Weights of a small GPT-style language model, trained from scratch on English Wikipedia.
Training: a variant of SOAP for these matrices, 113M tokens, 3443 steps.
Each number is 128 + 32 x the weight over its row's rms, rounded and kept within 0 to 255. Layers, rows and columns count from 0. Numbers have three digits each. The size before them is the row's rms in percent of the matrix's.

# layer 6 MLP up, 256x64, rms 0.0998, rows 114-220, columns 0-63
108:166131130180165122107164166162086161105169121072115114093130115127088131082114150151174153111156166137167123102142096170164101101116151136146144100079095149072149097073113194094177078136097174
095:171041134123219125126131070167117121143099140105075153116161099107135099076125108099125137131165125149124130178106165086188112151139101049101142106102074157129153138157131138108109131124175110
107:055147112173160102146160126088139129136108130152134069172109054156083112096175112098112130187117134093107148199135140144165086114116120055184138195129104094135118162113129133105146115119149132
095:104117138138059110138115075102095128158083095201132155143130117165153084142112123140136189104123155161143112102142119159200153114125018166152093141099172086119123142114105140105165151114092127
090:092134128114113133139101164127090101122088149118149138150124138115129100163152108194135131170122092166102128000131151072169096099123141090066128132152084129156124128046141121093103126140140120
091:093102074104118106103128098132144109120122107121132133156116065143109123162111127134135117134119063151085066101169184109091097109112112147073133138090169161207131202112136113157127092130206085
112:146122096136107104092132123134126100139144152181082131109145104131192160104199119112184109185141097153127153097075138136094165135100128058094111076150112083121118104105120104094187198172115097
095:098111154157178139094114192167179131076146168160142070149114119117209102118153137116136151153108097208154101163142142179072137196131123147118140139072150117135113116182110156113110140104131130
099:202152199119149115130159138146148098157128100175095045106126136044156141146127173084130121120086130118083116144130088158170112134138128142108087132151123141128116163092128167124197196103127142
091:160121139113117084091145156157067140096182102077122149135123121130095163098131168101119194143074145151131137164178081100184168141079108118078165154145107132130153146179082152153104089067147136
099:135218103094176161118183118144161150103129125084193142133117105153165107095114148122120147138147111131147097068104150107147121060128122095128089174131162104177119117171130146133173200165141178
096:081116092175108107107104131208097110054044164129146091094122101147046143139130121092153083077119121154123128177156090186108127127163153081105141127135127108147129150136120129114174139146107130
107:196131160091137174147138132077163143135138078107125139082164156147205119136070134138143146122128135120107133121129163159151122176126066140135138140151105064103121150112225086134113144152066093
106:102169114143116115105132127176137107158092184143139060163138054113062122134203097142162124142115072157083080147120067149114133116141128096140146152116142130149089136200096157103140092147105095
104:120088110167138106121101096094095080161131104118139132162091090095113182161148065097123159170151101165193118114168079147149143140109141123124124130099049140142180148199187163141139158128119162
112:144175112178132093130154048158091127065145121111126141105174118063146172166152067071117142091080116138160135134089130127177191124116158055111128124146121124133128164112120124141086164159142146
103:083108200177094119064134138129127132123177127098057134114174107078143159131078103186132173102142108195135113175140087071145128159100133142117105146091148120085144168079141142114117120090125113
095:098113130109090134101124124139099080138173114071056090128133173132129143141160130097170099128144152100132187153141114079153126180085130120150102069176072121131118123078184212127107158157104129
104:089130197145123178145091170136156168121154142115170124131138168109098135108116117099084080089153052141134147093128158120164114158162106155159130135133135140164104134105064224091124163158075126
104:157110105090132110160111144207155112141130207095116090157157125137074090135126120084118126155112091181097107163110162145080152098132123158097127126118154086139115108098076199124112152134115216
089:121182164114136118098140122157123069120157099060152106157193133094136131146125172157078096129165193073131141097107095142169096132139148136123157100147095164145115060142093112090045116110122122
089:102126111157141070127114079116208092117115143095112082101153093117145123109134148113131149149143108176100066145086166122112118063120083163098152056167116155125115185082100099111132066162141130
093:176123115102103086146113150085135116140149180137092107081086098106118135145094094128139122104141095149093130132135141153145185191167139120120139075168128127051036139188133164109180089126105104
092:139139127131135134156144091137157113117107089151076187096157107115086092161105149123154108134143127129113149103191223148164111163130149135074127174186082128163214080094140140086130145153126136
109:142185161078098117134151120063138140140148097156110099135195120117140156083131113146104138081161122076156132124126109164120146178144171099077139194138096115190077162101157129149138196167097149
123:109095157178134073154122122187098127192139087146108086207117205127168147140097092095101120171103180076112116096127092137106123130113112176063098125127145124164172114094150124129098132124141143
092:071146125089103118107131119111095078123171116153095091100104159194124146167137107093139150127113125165135159095084175101155157191073099094197145090128164145160110161081115178079166111100132121
096:126095157114142111076155114148115154126104143112090149162090149175080138075136095112117079075154104123106095184165162143129205113157066171115078124105069126127130131058150128164179131142132118
096:121114130142126090079068105089099157143154172170137080187177064124196126097140131090127112166099143133112057149128184095163155115089191170121122123133158101084135152162096140120153121130139126
100:124080087154109113111209136116046083122104110093122075129130138150129111127166146122131159053149132117127129178099169120170175168131142110140136116145150164140185136159131169104205084119143090
090:101127127152144165138123121152163048168135129180117154185108147065090099101136160087144157140151065141109160136095095048101118105154096140117200136156113104144128188082133114143120132132129075
109:144174113173095156104155139149112177177129153070106144076094179131126114134115139119184054143084120145157147117149125160196117115088140141088085170132142151102130146088087118132116106136206179
100:207163106111142143072151145156153112122145105172137112153132174099103171148101132087158180111088136127116077152122095119144135089170133178093135089113074127167116102215143179093089151097128135
100:087086135144087145138112143173067175076165070145124134107110104121121176176100096152150158108115114126171148075137120153145074159137103070085151106110116087207117099089161117104144097164101135
102:147150085146166127164115159099121060138128096108140105144142168124128099140053149096131109154171103120056185103128122134153132105064112063112086113133079077180141145112142169118171133178151101
099:152168137156132153198198120099093111096120106140075131139118123120187089130200088138090135108157077093135116113153163164091127164123087109184121194134151128142121081088160127151116074121128095
124:169145199133131160096170152172148139165130120089168154096181170066124134089117122113157109137120119171126133094139132126121128129089146135053173172197163150058143141151075088126110154158138145
137:088107087118136136081176129106184112098158198117127117073162101145164132155072154131134115119187083134147112076156123130102076127132146169138132179131115128132140088177130103070168183065127142
100:114102193103129127104179143125162138202149068141165068175162106100125135138103149105182144117178146143124157067174137135166109106171143107138171108149116119114135080124182112109181104085085124
116:143193127120198093067082128116178168078114134043175118118119135136062101135120146131108180123104120154162089132111145145181101168082110131147113133162102076149140143124126148135143172160102101
100:138108105146163129147130126141173110141094103131124099185101203113100094065101079128101115154153164114163179161186151210075151108122080131123081125100128104140141060131093106084123145135136106
093:173140096165163130110153120152160103054102153118146155094136129093081143171161134155160113109096111175110084117088136085182160153167102188083102068146145183097080148110086136087126133110127153
113:091174099182147099121147097152133133116132142169113147179171125088122075175105106096132132168081131126114129135148168092178108127083111173114084139102066132112049160156119100122134130131203182
110:123102049079164132101130161110091125111147132096129111103126154199183125120089139117079098117101182115097144143083133130159104124168115130152101126083113125151154204083136098129085057172088109
093:192146097180187134094083177120098091110137156143100069170116145042074102128145112163119130121155156189091122137144149090135117124092098143070113125097121132110137134088107151106065133145150096
105:183136105135122110113100118124088115170151175142170104116135131132109200126074121075135148093115179089144132094152135080144114089190109182125081162092108107144116144055061159177100119142141133
114:079104129113169128134126136188162112116116149100130168179167140109111059198088110118142182122095126129093145149148136092154157115160117220106115081176107155095161157148147110089167084100119144
091:136103140096127113167143074184127130128105117085057116133182126204117139106093174136130078147154151102054115142139117162168163105150148122160091154167176155101140128077188130078166135137138130
087:098146149153109114103135096148136151110155116103100125087146145108123171091135173120141153101108080129136097174179150126151184137213062127144136168094063057118122103161117090121183138140065151
101:119118082129112088102144183106156114145107128092147159172143193080130089170140134081065100165159111129130125116143143163088091153047074117149091102155181121130099118150154098159122148084182146
086:130098076200162157192124102142154113131125082108195102138110182109140140111110109132072153150158150083132190134160102112171123113139137088140145078170121091127109197123202123157127114124124095
114:159126074105193081119159132048189182117132156153111104127127150115140096082108121138114090130143112155139172128175151196080143143146079126159108078169115111119144109112130132097108174175109076
082:112086096144136120175144149111093125107072098187107118121170074185145123164162112178134119090104123106104073122168201142133141101132107152107210166162146157126143173126121144146150161092178160
108:112144150105164122181133161152112156118191128100090147107145172056124143100125156117201140131135175143188082172109157154123177150117174092103122144165139127147147093120164083073089099120066114
085:131153145143125139101147166094068168069118179083125140106137138127096093107084166136132166153123124095168101106138128068146155165155125102120181147145094180097104089174126122076098204096077162
117:123182122123174084119139178133071106161157149028099093169139129103122190135187129122109087144154136143117088163097104126100197137120090126128116098114151140113087117155128107103060166140156136
114:072107098171138089099124160188055095155097184115125045131150161167108133124131164142106073149107141134097097093165153167145146119174149128162116116078131104104136188137150153118123123080159157
086:099134087176101135147098158129136065096059144151158120170134145166172099156085102147138165103126157156141173064161152134107161196110091142097109174137120096124110086126171166154120100109066152
090:151118146088094158073174101125121152091126149103115048102166165117123165144164040133108150111154079118129158145156124085140147121115127171165151111086162140126157144101143112171151087119053182
116:102128140162150130127180150104140100121167146085137131137102102130216080066156124149169146120141143180134086065059130112117100133078120155168091132155092170139169100153114097175127093147126077
093:153164138092133121098102165163155115113070105188155091189117175109102144147172129135163114171136101128071066143094179215073112178130155083121114121114134147119150071119135111133129138130104147
099:116127197108122075087188129122104130176153134144159104147137102071148139091129109122152086107160142163152197101125101108084138096198132147077172120194157121139109107101117063169121158119118152
084:109171135106107109086169117115122141141117148166151193148158165187128127106168114165152147158120140102205182085132190099123058117141098121117154120152131102154165166124106189090176142182139116
120:103112120155128120201124171115109092166126158110119088112157111120138143154087136121092143105165198077110147111103116136098168179104081088081063098194104087113148122101198139106097135155148161
096:132145162154111104093146123174200084124169119149144159096134136147129085116138093206110164084187165130086125104138129154144143125144173081099118191134079186179122136055127146147152145107121114
114:140140113089139145101136094049156134096129112147117179131153143122154112116120082145105143129075071084178134100140175156173076166191171134121071116137179162081078137118114083142154081127104120
103:076135155098148069116096125110074088181115144115104115096143097108117176072174143153135157081138124098135141107147126113059127124156127192122158087131169149159187143084127134119125182088078077
084:102156137072182124090089161060162109108140130093130123104140085159078096076163166158109113162099149141132096151092104128118085101077151144147138197100122113100212175133119125093118090154143120
089:081148107146118107124105125103158122139124110151077084144081122177107120102066040153134191114134061136081120133163148108092152111132173131087118109109200086099074133129088128155110106161125101
118:113135158109152191138150168076189102173125144138143121131133108118094088070123151073119110164157101106096128181138171095130176109138097123116129206182167136059151146115067114132123117097134165
098:174139128151111145124191176128106119158108172094072105079144136041093093074146145145117098114137163124112092120079085127149154125095128130140116066176158129168172128123131139104064131118124192
106:147106146167216146110189084108142118106123170140094181123151124147173164184068107106121195061146152122158108155086153156146156098090132115145097125103118098129135163159083090136106123102133166
092:078111087113176095098108106161131145157107128139128097100095144136174128160134082118202100148158175187219104122078162133100113204144131129122116202130121127138117142115081148120101111125089139
109:130180112129115045095108111113116054072083194139126116124140143168099161116153112171098071134137138171129125159131096145130162174200139125144154080162135119152124178139137131132125156198107124
098:137120133072124057105148140113135158153143124135123134105112143161184109095158135172116165155114102126139065147121089137152102081096207119131108114158164128166069148129098143148108195082070193
104:179093156164123082106104097173073167174160093120104137148122089084175179145118115112159083132183108101121092081087116123148160140120103120098195147110152106098119134106157189097106162101080156
082:147117165153170184136161168151124155081112176107127141084121150078157106146109123090145218130114138168136084172109162154093169115143201090158145163134127161123141131099123106120049147092103119
085:177136149097150114148083179115136132160124068179079157114105147137181112128120166181059149178140155086153122141096170138126092129089137110173163130068145098175117131114165129106187130116086088
089:139102134140098125086166104082116162107074136112127164145127142130128078193055132132169167206127110157158143120152172114100116164164075101130168100125091178153160138064139146128161113121075100
099:096155100156074110096059103131092112132101180086110122114115149084041114146121150130120115086102090112140155123157170134132120159107123088161109152143197069115115157192108117116120168106185163
099:160164149132115145148163117111167125097172148125110178120125118089160123110084158088064113124206154099147094099162107101156108150095099149072174128092142151065111131068182178136137139098135179
102:183125128073155101095097137086130114146149136153143162139137125113153134140150064096109176159148161168164110142095134093106144132148076162083164134120111064141091203124146097192068175143084137
100:109136127184130121067136109100153115170091126151139154121134133147120180170176176104120203084138089144088106132116100172174191171105177149103138166112081169073102147108152131141110082090147134
087:173150092095192102135156106180118126082138104073157106106177152129154091108146108156158166135118112117105128142152116115193195142121139096080165061135180142131142129104140115227106119116123119
106:136150133187132188093175105133139130082102120132155147118152178116068112136150165103162084112145134157166157122171143130146127102131105123102135170229140169126213162101112065124097130139142153
093:154150084125096109151163129167165146115170148153123144169164139103132107086104183087112130136108167196146138147171095088078111178131100092123099144119162066132172164104089180132111158074104074
085:131095151129165129111158099113103071118144147150174086117169140146164109169104109119055115122053136127217101139114127154143082091145058143083150145175081127121133127115098151148130200115125144
095:144156148097155187120103143137083110088176094122107124207162118163173129142167143054145101124109107136166105120107129179127165103062132157149165118149137110113104134118071139087137166075184089
078:118146118092112085122180027114171147123152103116141143090087067161121154066107159173069148099095099160078130143165169157117090136165157117122105120155097157174135152156146147136119112083131149
088:153093177155166097155135103126097127143115107153111111127154128050115111102102164150155182144123086062157105168123133159130128115126066088092138119105209103146129104143150127138080076182120198
107:133108139142145141172174123116095092163159106084103125165180085086146179123176162150116140088084126094120168129125091115145131080051063125096129165139104127090113100098146155077120182150075101
085:136133151179096104111141180162078112148162108126087154136116134090071130095178104117129138156142064189150067113135156138091092071159158104135175174114164155128172151177092157177118136121155107
090:104141117156150151120138119169137143088165123065140117149111128145154113104099146039141087099187114064145058115142097134116159170161158152165128148159114160169108114163132044130134154149187146
097:155154118150133128125159162132121149059148170157134098120108108162179113109080180137149105131131118162100144122096173097183112154130080166113044109103132153077038098119110151103119072132159152
116:145155113137167178143131112187155137138097148205091096146149155144084159105115135069099155124163114110104062100148097129160177169130134129045082136129171121138123140114129152195141104117072154
084:109116179123104180114142143094112102121170151129081153073157139107172218094137139118095165119138126148161087094121146139158111162102133090087109165176166090059122143106135077092157098165138175
085:110108122164108096082106110091180119146161078118130141107138152108121127133074148132118203197128066182111173168161093128107141157118121144119104157126147142159163144146156176061122050084128135
098:191187122172090142179171093182136151128109117121076174145119097121113130106099075165102081152093116083154152160159128125132143150110048069146130109117117121143096165108112172135089082132138171
097:145139123121173126163201107154126114121163096131085110169160145082139223146140133089129162107119175097123131096134143152098051132124113148118138156105079150134092157068135089092065149077140135
094:152063121124125138070125146158086141142142116097159103173183158146162103150133147140151122105125131094161174110104121137169125149144115076064099171151211093156149129156167044109125177096126111
108:108118138149166077179182134145184152080123112114096134173114124113095073185167105095129139115162142154140172133178126176075167078148055148123148116146151143140123162088136161119102118185088109
126:178068101163114142181114136143104087141064084124107191185166121105112111141152148109158117115083138077076143157135182176137133159131086097133151134142127072085110149151123185137127091164112090
108:103134167161168157115131169106171071162154148074152154133100092107112094134189115113197059167188116151134137100139123152110108082146123151111122118113054138093149174096109144155127123083080151
095:079116134172102145124159135113108075094219112036116108120157143074137180121135137102098134115077151139120131162100122112156162187170075132150141156124138075101091091121137153102133157116116083
098:081167124134163117182163057112089117159117088202168111162200125158164122060161129121107104134139120083136126124203083155111161126146143149139136141164091100138078123125101129147177120103118128
087:134171060116142154094087123138104117093122132162158122176140130168158139077083127125148101141158105136179115110162092171144168151084156176118106097151154085176064109083143070155190138163114106
101:133159135155101114173101114149111112191098122139169123143154112095111101171174192126098132134154178089146174046169111135158125163107142154142170120160156163095089095139143119099075113162076190
# layer 6 MLP down (transposed), 256x64, rms 0.111, rows 114-220, columns 0-63
094:161099087157158093098129153179081081127129054119172117109126117167123096082152084085135176165154117171160079117117110163149125095135161089145116110053103146118124166100059167160151126124123130
102:171074136092184138148098120137110123149100134081145147113127108194163153111090128158084121157139109201124150129124143053086091150125124122112150067137102108115126051142143056130131155073145152
084:159135107097169084109188147130105166097134114106127196173171120107125119140168144132138167177117089148150129096156179155091114152125174128147151169063170185149112150155129170148135188092154183
126:154121126149107165136131133100088121095139130111172150127146091123100110181147194177127129129051140095111106172088097101151148166086139117184147139096165156070084067160145072087150177122138099
087:129136125090147153151090164110131116136129067089174137151082125126108079158157180183106125111078132080140107132091109069153113177103176097120081177084129096084139068153154117128082106083155144
102:120160141127162175129110153067180144154178079116125183100135094121077148171086142117161088117102180137138151142155120113142106141113177170134169101172174129078107090097162084097137183173162134
129:117096138143075140166109089104119166146095152118101163150121122100112171114150060159085173114128137081132111127192079166093141180160129168144063090165183182117125116131102087155165097103095142
092:151147119149135109136130175117141072050138118047105121154139116060132112093132135119107103099089128133145113161101086093116128155170084084135149088099121075104087067166081156081153155146088105
099:077111055140089146092129138069122121193123161144140138174160157190090102113094144137154148149145114108146112159157109164109121115066113132093092117152204089126142110161119060099175102106155133
093:140095111109116089153117098197139152130173155097129081138109091134128127106074094125107068140108176112104130126111145137120172111169121137071122124227110066157162133079120127173123059160129108
101:064104191181132101145145101107103145142167172131080082107151092136158197164114082174179109122172107145082143136103129116156181145104144117137162127171075131068125151091149105129093116102111105
082:090147145101207150055153137127154049116099147147130151134093098131128145082136145137157133100155083137183154150177139169188053133148144130127134165116130164142141157177082129116162148148176146
095:118124113119108088098168128057070090082158125118147107176135062114053120109127153098123113125095107130105095168096138153083156150149184091043107119101165157134122142137096170143164122108145163
104:159131160128191092179135131155149143100169162116143124195086160127169126086105127078164173089107096112103148205139127158172134069202141088158160114171144119144164152129122141102135157126148104
084:172153114127161147121139121078102114053120119149142165164147089117110097096176163147082150138108080106162097151156116185088119153125139108094140122041174139155112108183129195130181108088111131
123:103101105063094129097105146095133152176144131153168136104121189108110120112103190116154139188173107159091140133145152170125068084109133159168117110070125142122158126121148166078212112174103123
098:161133166141124147157067143151134122056165140078157089146089128146174144135193191140158094101062178093131108146149108107131152155114129144113147142092118082084098129154114078084096161075133148
092:123172106108055100141046074159165113127124078091168144103128124074128183132083137144140086111135128119099140138126075115091123079096131158114123159127086128127127098149114040150105159137139182
086:125100177100154107087179141073094123089115140170113121132156108092105113105096159116096159115141082097153173106146145168085104136107142079084106128077168187120083058149104199101145151095125140
099:166158111107092155103181104125132084080193144128140123123157141130137088140147155136135090160042098087112130078149174088121155078178129122082164112134101095099105124128109140137184165193092149
084:125125161148099119123101132126132167148068136097106172109106115148098083180101162136108076162113133115124112167158100079149032145109118081101155130083101091077152090144168097190102095145162156
158:114103118144096103133081134218123127201092155195119170112103159128136164085111091081136083142145148113105148117154111147132127132164126142164111118128087078154116119068144204134181105164094105
090:120151142087106117119098141154131175182106128181113101123117129117139090127154086146147146155143072176193132029116185120144155154134101110117172121071188079163124157103140150178133141158106108
099:091196159099164111124125102088102096093128128121115165055186103124101138156145195104137136121165164142131113183064160073123172125149127148114123129102066082173102122134136128123106139105060109
113:145166084171129115125160127138136093126172148137092115159120125165120065135166155107083146144067141078111109132102142098074155126164145115120122119131088195138177126115149204119189120186144058
134:112201182129126152132051100111125129143119176082137130114171115126159118065152133165142113086175102152125146152173161135102139139115117155170141129166083119130088154126070096127178084170058111
093:120120146126111122102134154092102134081131086057138121193138129132139128166110201122101098117075098095120135122073080072122121162070126103141121166114162146105101066173146165070128187117153112
095:197152153120111130129134141082086141114115110077159179157149101129119151137200187162115114137141171091121107140108093088116146164084169169129164159078145146080115061191132123087116180141128121
097:125111120157091120146157140181165100098120073099120151104159169142149159202106085145135111093176130175113191104136136117115072125232089089089111111153114112123179110106105102122117139098151104
100:092145099139160125126105112142151180158133131154144109162113180122153134122113099138061187128147075099153152170085138147049141130153104106072068142138171161088163105056115109153082115093144158
083:147122177099153159080076125049142140126189122126156168178093144101116132124153194128134157122117109112081188155157123151101131141160141099111143154141207131091103126159126094105167168070163118
080:152136123138163033079124104117094124103106131110102119128118135129135104118166166130099140115126063122115119161156157151069114113087169126092070180072173190103142130116047150125115146089136169
083:136100107165143130114145119106096139144156096180096087177182167106106109134071130137124194146086133134125088164055129148099085113122147125100168102064142153151149054112159148090177152146111082
082:131097145126087082079189136128082123090129099127144120157113136095112135114123147136082132127091066089142115110128097122117050136061105075054130151082154129158063097167123136073120163155133145
108:129121121154126129120151128154148111105086138071186155106142064155145113107207193138161120143152223132123199156146115123105133133149134169159157152134136096139095149133138103177173179138172100
096:122181110092133120093112088180120133144106145159157112122129167125105194129082059118114193091138098114083111136128140168140085063152082197147089113123100141128166165100149107162136146171076138
136:128088146152165119101093125137114153090129092044158123111196170088143116108144102103092178121100081187118101079095158162121126159082164096120118161154167151089128167144129071119096149110092167
130:101108058170141129135139112129146156095161121096172100192118103183153197158073111170127092133159090126134143113169107137089137080111102152134165075142152156116130100173069098130115158117133196
103:135063070076186133125142179170155125094149144206074133128131108100164159165126121088116205149118114157102134130173182135107143118153114146095123156112144136090098194120109094130137137113088095
093:093137153162104047093113091095084098165146165100078077095176126107135121114122072118121136083097104147076087125142158138067088169127123078138129104119146064120076161144104110119158155105100133
099:117058134143113123149112114142133093108146128125138115108137115112132094180147098127128137105116186132145134198116137086083214125167130121113120134082063083097063117137106033086136089132110097
098:072183121107134122084137100182171174106111152182129151139121131098104166100155182123176163102147114086114134086158153125136034115083115167129127089096117124144147175137109122058081153124143124
083:106093108127108150071150088152131126134145148173109117139089147112133085123124149095096114138063076070096091109142110168143059124139114128009146141095147146102116163114126140101201138140109109
087:113153121093167114051182125114131146109174147179129132185172151157179074100125173115128154172110142118118129171130144159118091166123140136085136158128189190127153139132169135070170163127094168
101:093084177114157141051148079089109140100102124089104155129146129140119207170126153151099082108116126141156157102068097076107142103136125134178146137130140155063120095178180124108156172092139145
094:175130121117137118137102145091087123140129130153161101184143124143115173115148187072079193148143165076121120144124173154089091088121176124176092212087170167132163095133111181123140152133138131
088:134158159107167061090166130125087119124127126197161148176121141175110073111161143104130140192106129109136143127135144135078103129103110084105078152097198190123172132142094143105146155077143183
113:118107110137118126107088145054117107131171101166219137128075136093169135128179083108146121125124122158184124096115147116088071134163137152054161149093140092175154132152115120156110174126086167
088:114147169163116094055120139103147127092132127069149158094181163091084112147116130065147133117073137129130114146076135086164141175094139124099129199140111131075097084186080101126161122146093122
101:119167095147104134126112066087156147057145133099164128127151078106072123083167122127131133129133156149147057173178168143174165161135128087148146123085089049172116115140147100101106129106105089
104:179187143137138126157116166092099179063156171155135168146132110105094137183090219140145136097062172152142174149109154153137104141130132165111161127090126145083160097110140112108127110170162163
116:115150117094113110180078101168176106176082095108135132199142154118155066111132124163104181118110154095098136123097126118155152093117179091149223126117091130129182121110111156095139186148115123
092:133170148141165118124095205132128104098151159100114100133099127126129146130104144172184136068084158090139087108126052080131092107108130151190129162156074176096160093115125076187115146134098115
104:176151162121169141092171131094102083143130122097151129068211116151115156161075163142109140144101111114133149174102124122107114140157186166153158175139112121089142097161110168123099219163165113
085:142091125170132099170097123191175133163178122212129142118176170139101172174145075140152116056184158145137131138122173110158144122168113160168149139154134103104144141146161158169127081127164112
101:152131106165133058142103135121142099129100090139117065121135127096138174168119123141108131158101141201090144188086098048089184111091135106149161061137127118127100092104158102137103100077110096
111:123149127078078103092216124141164144133160156112054171140188113160121129115173172143107120128130168076066109103150172122173143123180134122165155114104083146112119127113136080133144154119069123
085:152151126131074159104133100077147117087129148135191167074155094170122120132085208161129081121064112075113135148131114082117090159090149131099156148107105110104154054168107163129159146107112113
086:134141167080142194132131137041095123071130136079133153110135128078108162146140162125128131090090137108144126159080071102157154123097149092128102161091116157072124068171178100107088163096143135
093:109138129151175079045165137087108088102152154166115116156141094117143108067184157122151219128100122097133105103129123143076124108103145167116101157089158194170158101118096131108122141100088133
088:093133057107117143153114103093187150089144089137113075156153138126120075117106109137073089129143094127112078116147132172172158122119128123131114049156113061128113063137111070190112138151104145
108:130087175120159028080145074123079142090174125171143119126139116121150054169164119143117168111081127112120152118148147150065111163162128109103103140160176170102094118162138095149150144100157129
091:145093097151114115208131121104135156101144085112134127157116146100109225212156125144127142108095144147133136163076112155136144141164153130140090142131134150073079102056100050146113130115106136
111:115084103139150131176108111130170132152098107125085117142109143084079170096155095099144071152192089189125167188099078132210108134121118133182177092128123125089129145110101123147131188147126125
102:182172148124121145132132188077177138094138118099138167079113109114083155198114152153167122087114137150096154148146083098069110141122180116154176179102098178100130061079137128115144145139144145
100:174158116136139140216123189181140152091125083118140113126127140082202131141074053114116145100169128087105138103109143110149142179137102124130085170118107147093100169142147085146065147116144134
075:156142134091154098074086111168143079091114131150118133133159118117117114083143107140150165113136145124099132163170158237124115126132139126143168107138132113186208207136090128122144106088065125
087:114163112146144195158150112102131099120121183028084086160119148139159137144119151100118183193152118114111145138156163124139105106165119136157109151181081130142153166053120093084102142150092112
105:166178132121121163096113157087151196070134081090106156135133123137094100171109203162170125136127161088119154174092113080102152132120136147102153161150159117072129058152097100152142170122117084
067:150164135130122091080112120157136081102126142154145117171135091177113116054134105094086182094137085104156092141155158204051116120153133120115144167155132146088098171108047128151125134093108111
091:109100114113138073110135181121103181087146149164209086139096136151116199130141120099123154202174098112150147112126078076131093152144099207108090154160123146109131100163122124131120116121160168
104:125133130136184142156144092150153132061117125168106154163063156113175174174103094101174138103101169139124167116119144091174155097113144138143095112055078111134180151167123071127091086095125159
099:144158123109164118121094147102090132093155128084114144099091098081130115187139191162168070132125155092164118156141083131103121197080128062150146150077134121081120078186114090110098159115102139
092:148144104094107072092186079147162126077109159170116088082131090168177174083118125116128091154160087153138166180132150165118087091138094120094184127097180136127150161158098121140170167121112104
084:112137139112118095131095155080146133130161168071150132152118140162114141118146207143139071129125126071105140121145083142132099154101139167146130159111171116120076054193082106080112188089075106
151:071135154109166142118183106171124064133126174140108111142142135137146152066112095110135185133158088118154155166159162052153083143123111104141103112118096109156180198094160106152086130150166089
072:051102125159166061096131110133166141132203112120095134107120113150136071066154105156089082107138120108170136110088093106157103129046147137100124139140118082111129081164134140066136106157134148
087:131134109119119075128084114150113109116093095102123162144224130099205098080127095095061133147098123130094108082103116170113156093116125152147114130196142129145072157120084099104127109130060116
078:132155099085129064133098123193174087084230106160137124136089151155120156132150120132093087071117099126156105100094109105156099112138113180111091125142122045103134141138170109114090106138142151
090:112068090133102115119117072162073146103092106099097094097140112109110103138145089086100136092113063081090096117136128159152116073136091103080107087131171146161146155130091128181139109147118040
088:153129118137090100129094086173115118108173134095199153144120104089099112153108136117065133159205154126108088118086150135162091126163145093116162183112125132135106178046114133162103096121147194
075:164136152126178094107143121125134096136100124149142138175081126131213155098188153079126209144173142128142113108144118156110115115144113147114204190105170122133149126184127131075098166124073134
095:169143135150121072181119120088155116083124087071129121189089129112097087176181144153092126114093117130127137182166110132107148184181107139123205156092136112108100060128138152130125145176151106
093:140100174153147137159166083151112098142111143160120084159163149176187148122129156092166141118104193079082155177135127144130122148077203106125132102124161161098071114152123148181170125147189118
084:114107156170167130054113125132115165081149120123126140132161141128086113060172142162133149146158136140136090144137176182126012154118132127142157192095148180092123151080108103132117093115130117
087:112146074176086134131161154119179172100139153080096139108167097117100123153135223139130101087093146154117128144095107073064116165094187087143120144089122128094137146145098153104103186150144103
090:110145131133123170094154113095129173136168142096152172178145130170103132114174221176115165137156187132097130175108086101134116142124202175113118152146151180090117128139156117075118133076157156
093:171154142124126095101101161109120155119153143064146130094117155139105071181137183182136073118128174081117117094127117110134136154087146157084177133126101143066144105206142086156146175106183137
093:155204130146148119192147098124116155101183167111150144161107101140104179143092149118150138079062171083105134179135152167135128143198146120139122105159123089136144064124199119122111144156111089
103:162217089112128132098114191174151116110103137155169154160161157172163108137140109125127072149150132159092126184097077082143126186116150125152120126179146090105163128184146077092112141108103102
116:116156100091088191125114117113146198129134114135171086146089120175160115103112121106114100069111172104157137110186177107112116129158100173143147190170117071106167102123086103180157125159089099
090:137155094155145098183109129105083096122117094051110122128064112135115105103133184100111065128177161104089123135145061134131101101111153127094088105144087129145140124162085083157134181138205128
091:168132124113123109105112177044145170112107174127141129121091144159123124203129201186170134140084129140174172138093061144167174135085104138094110143090175157133106107156134120140105131108163140
084:104180134138110108124133142136097157055145114174082129169151112139119098105121177115145138164096112153142101120089190113075084101137072091121075142050122143106051110098103163091162102124131112
127:124060128134137108085134110116205186113113089139114112085117142126177109163161130147172163058116110137145149108165119188132131149119131134125199089144056103135112161062098071138113120128136119
125:129080114114095085164113053167138106211127124187103093126107171169155131132160093120111116130175138160105123086134111197142126117114124131108112089176110120089086183099110095167115086169157118
089:130189109122103131113127126102106101079148123111110086118110085134105094191147231142091121131108071131115205169163071127083112141200151140137082140107110088154101118138100119100130128111131155
100:136165133178183071123143054088125189131143136131173130122151138139126162091177104170129130155116134111126142203096137173125150138110173101113150116141137161155121127081081122113079145079086202
155:099141105148094084110129120123078115160110150170106131092174118106186114168136085102132096155130105151105127089154159157108172119152099129121091080191131115132146211149104189164135073130149052
111:141146131127106074120108105046174201151057127182170121154091141098120118114061059122117119079138143130103183139099120124114120104143102162151098152127095112157161118097115190116135144091127157
135:141120081135106150168113113118119101181150084091158083125064143192131135136136048116100174131091138160113089120178198127168083119139101165133071147136143145103168121111102091119088083122159114
101:086170172144203152084138158124125120145133108092107105130099107090136170120105125171109135101152109195089150165109101124123118063108151156173151209146117131167135114139090100101050170097144117
088:100149118144164130141136149124122096121177178137140185181127117115114100141216192084158202135115103104139127138158159161106100130129133139094120128070151171107130152147094169111140174081103200
091:164096049121106168125083166084117168111081103133151156132122125137107158160150122123156069153109159067073134126120062115135117110112171188089116130140149191076110093102140089122160175124133146
117:119152181117137139109087144130145102120125134140107129052105184153104143145094111145098126172138153167169132140134179080146060114091084128127142161078123102117220140121199145074139146174135148
102:114169136144121160116110107140133158127100112102090079128098136127175109127098140096094117059069150136133065124176110123120112131061161069132143186134136121157099080193125051152104147100161089
097:147174152186126151150115131127163153145109121119178135163118104163084083188118202118119107134125155126160160160075101071119110191118155114143159144149152169119130076148122150119181194154165183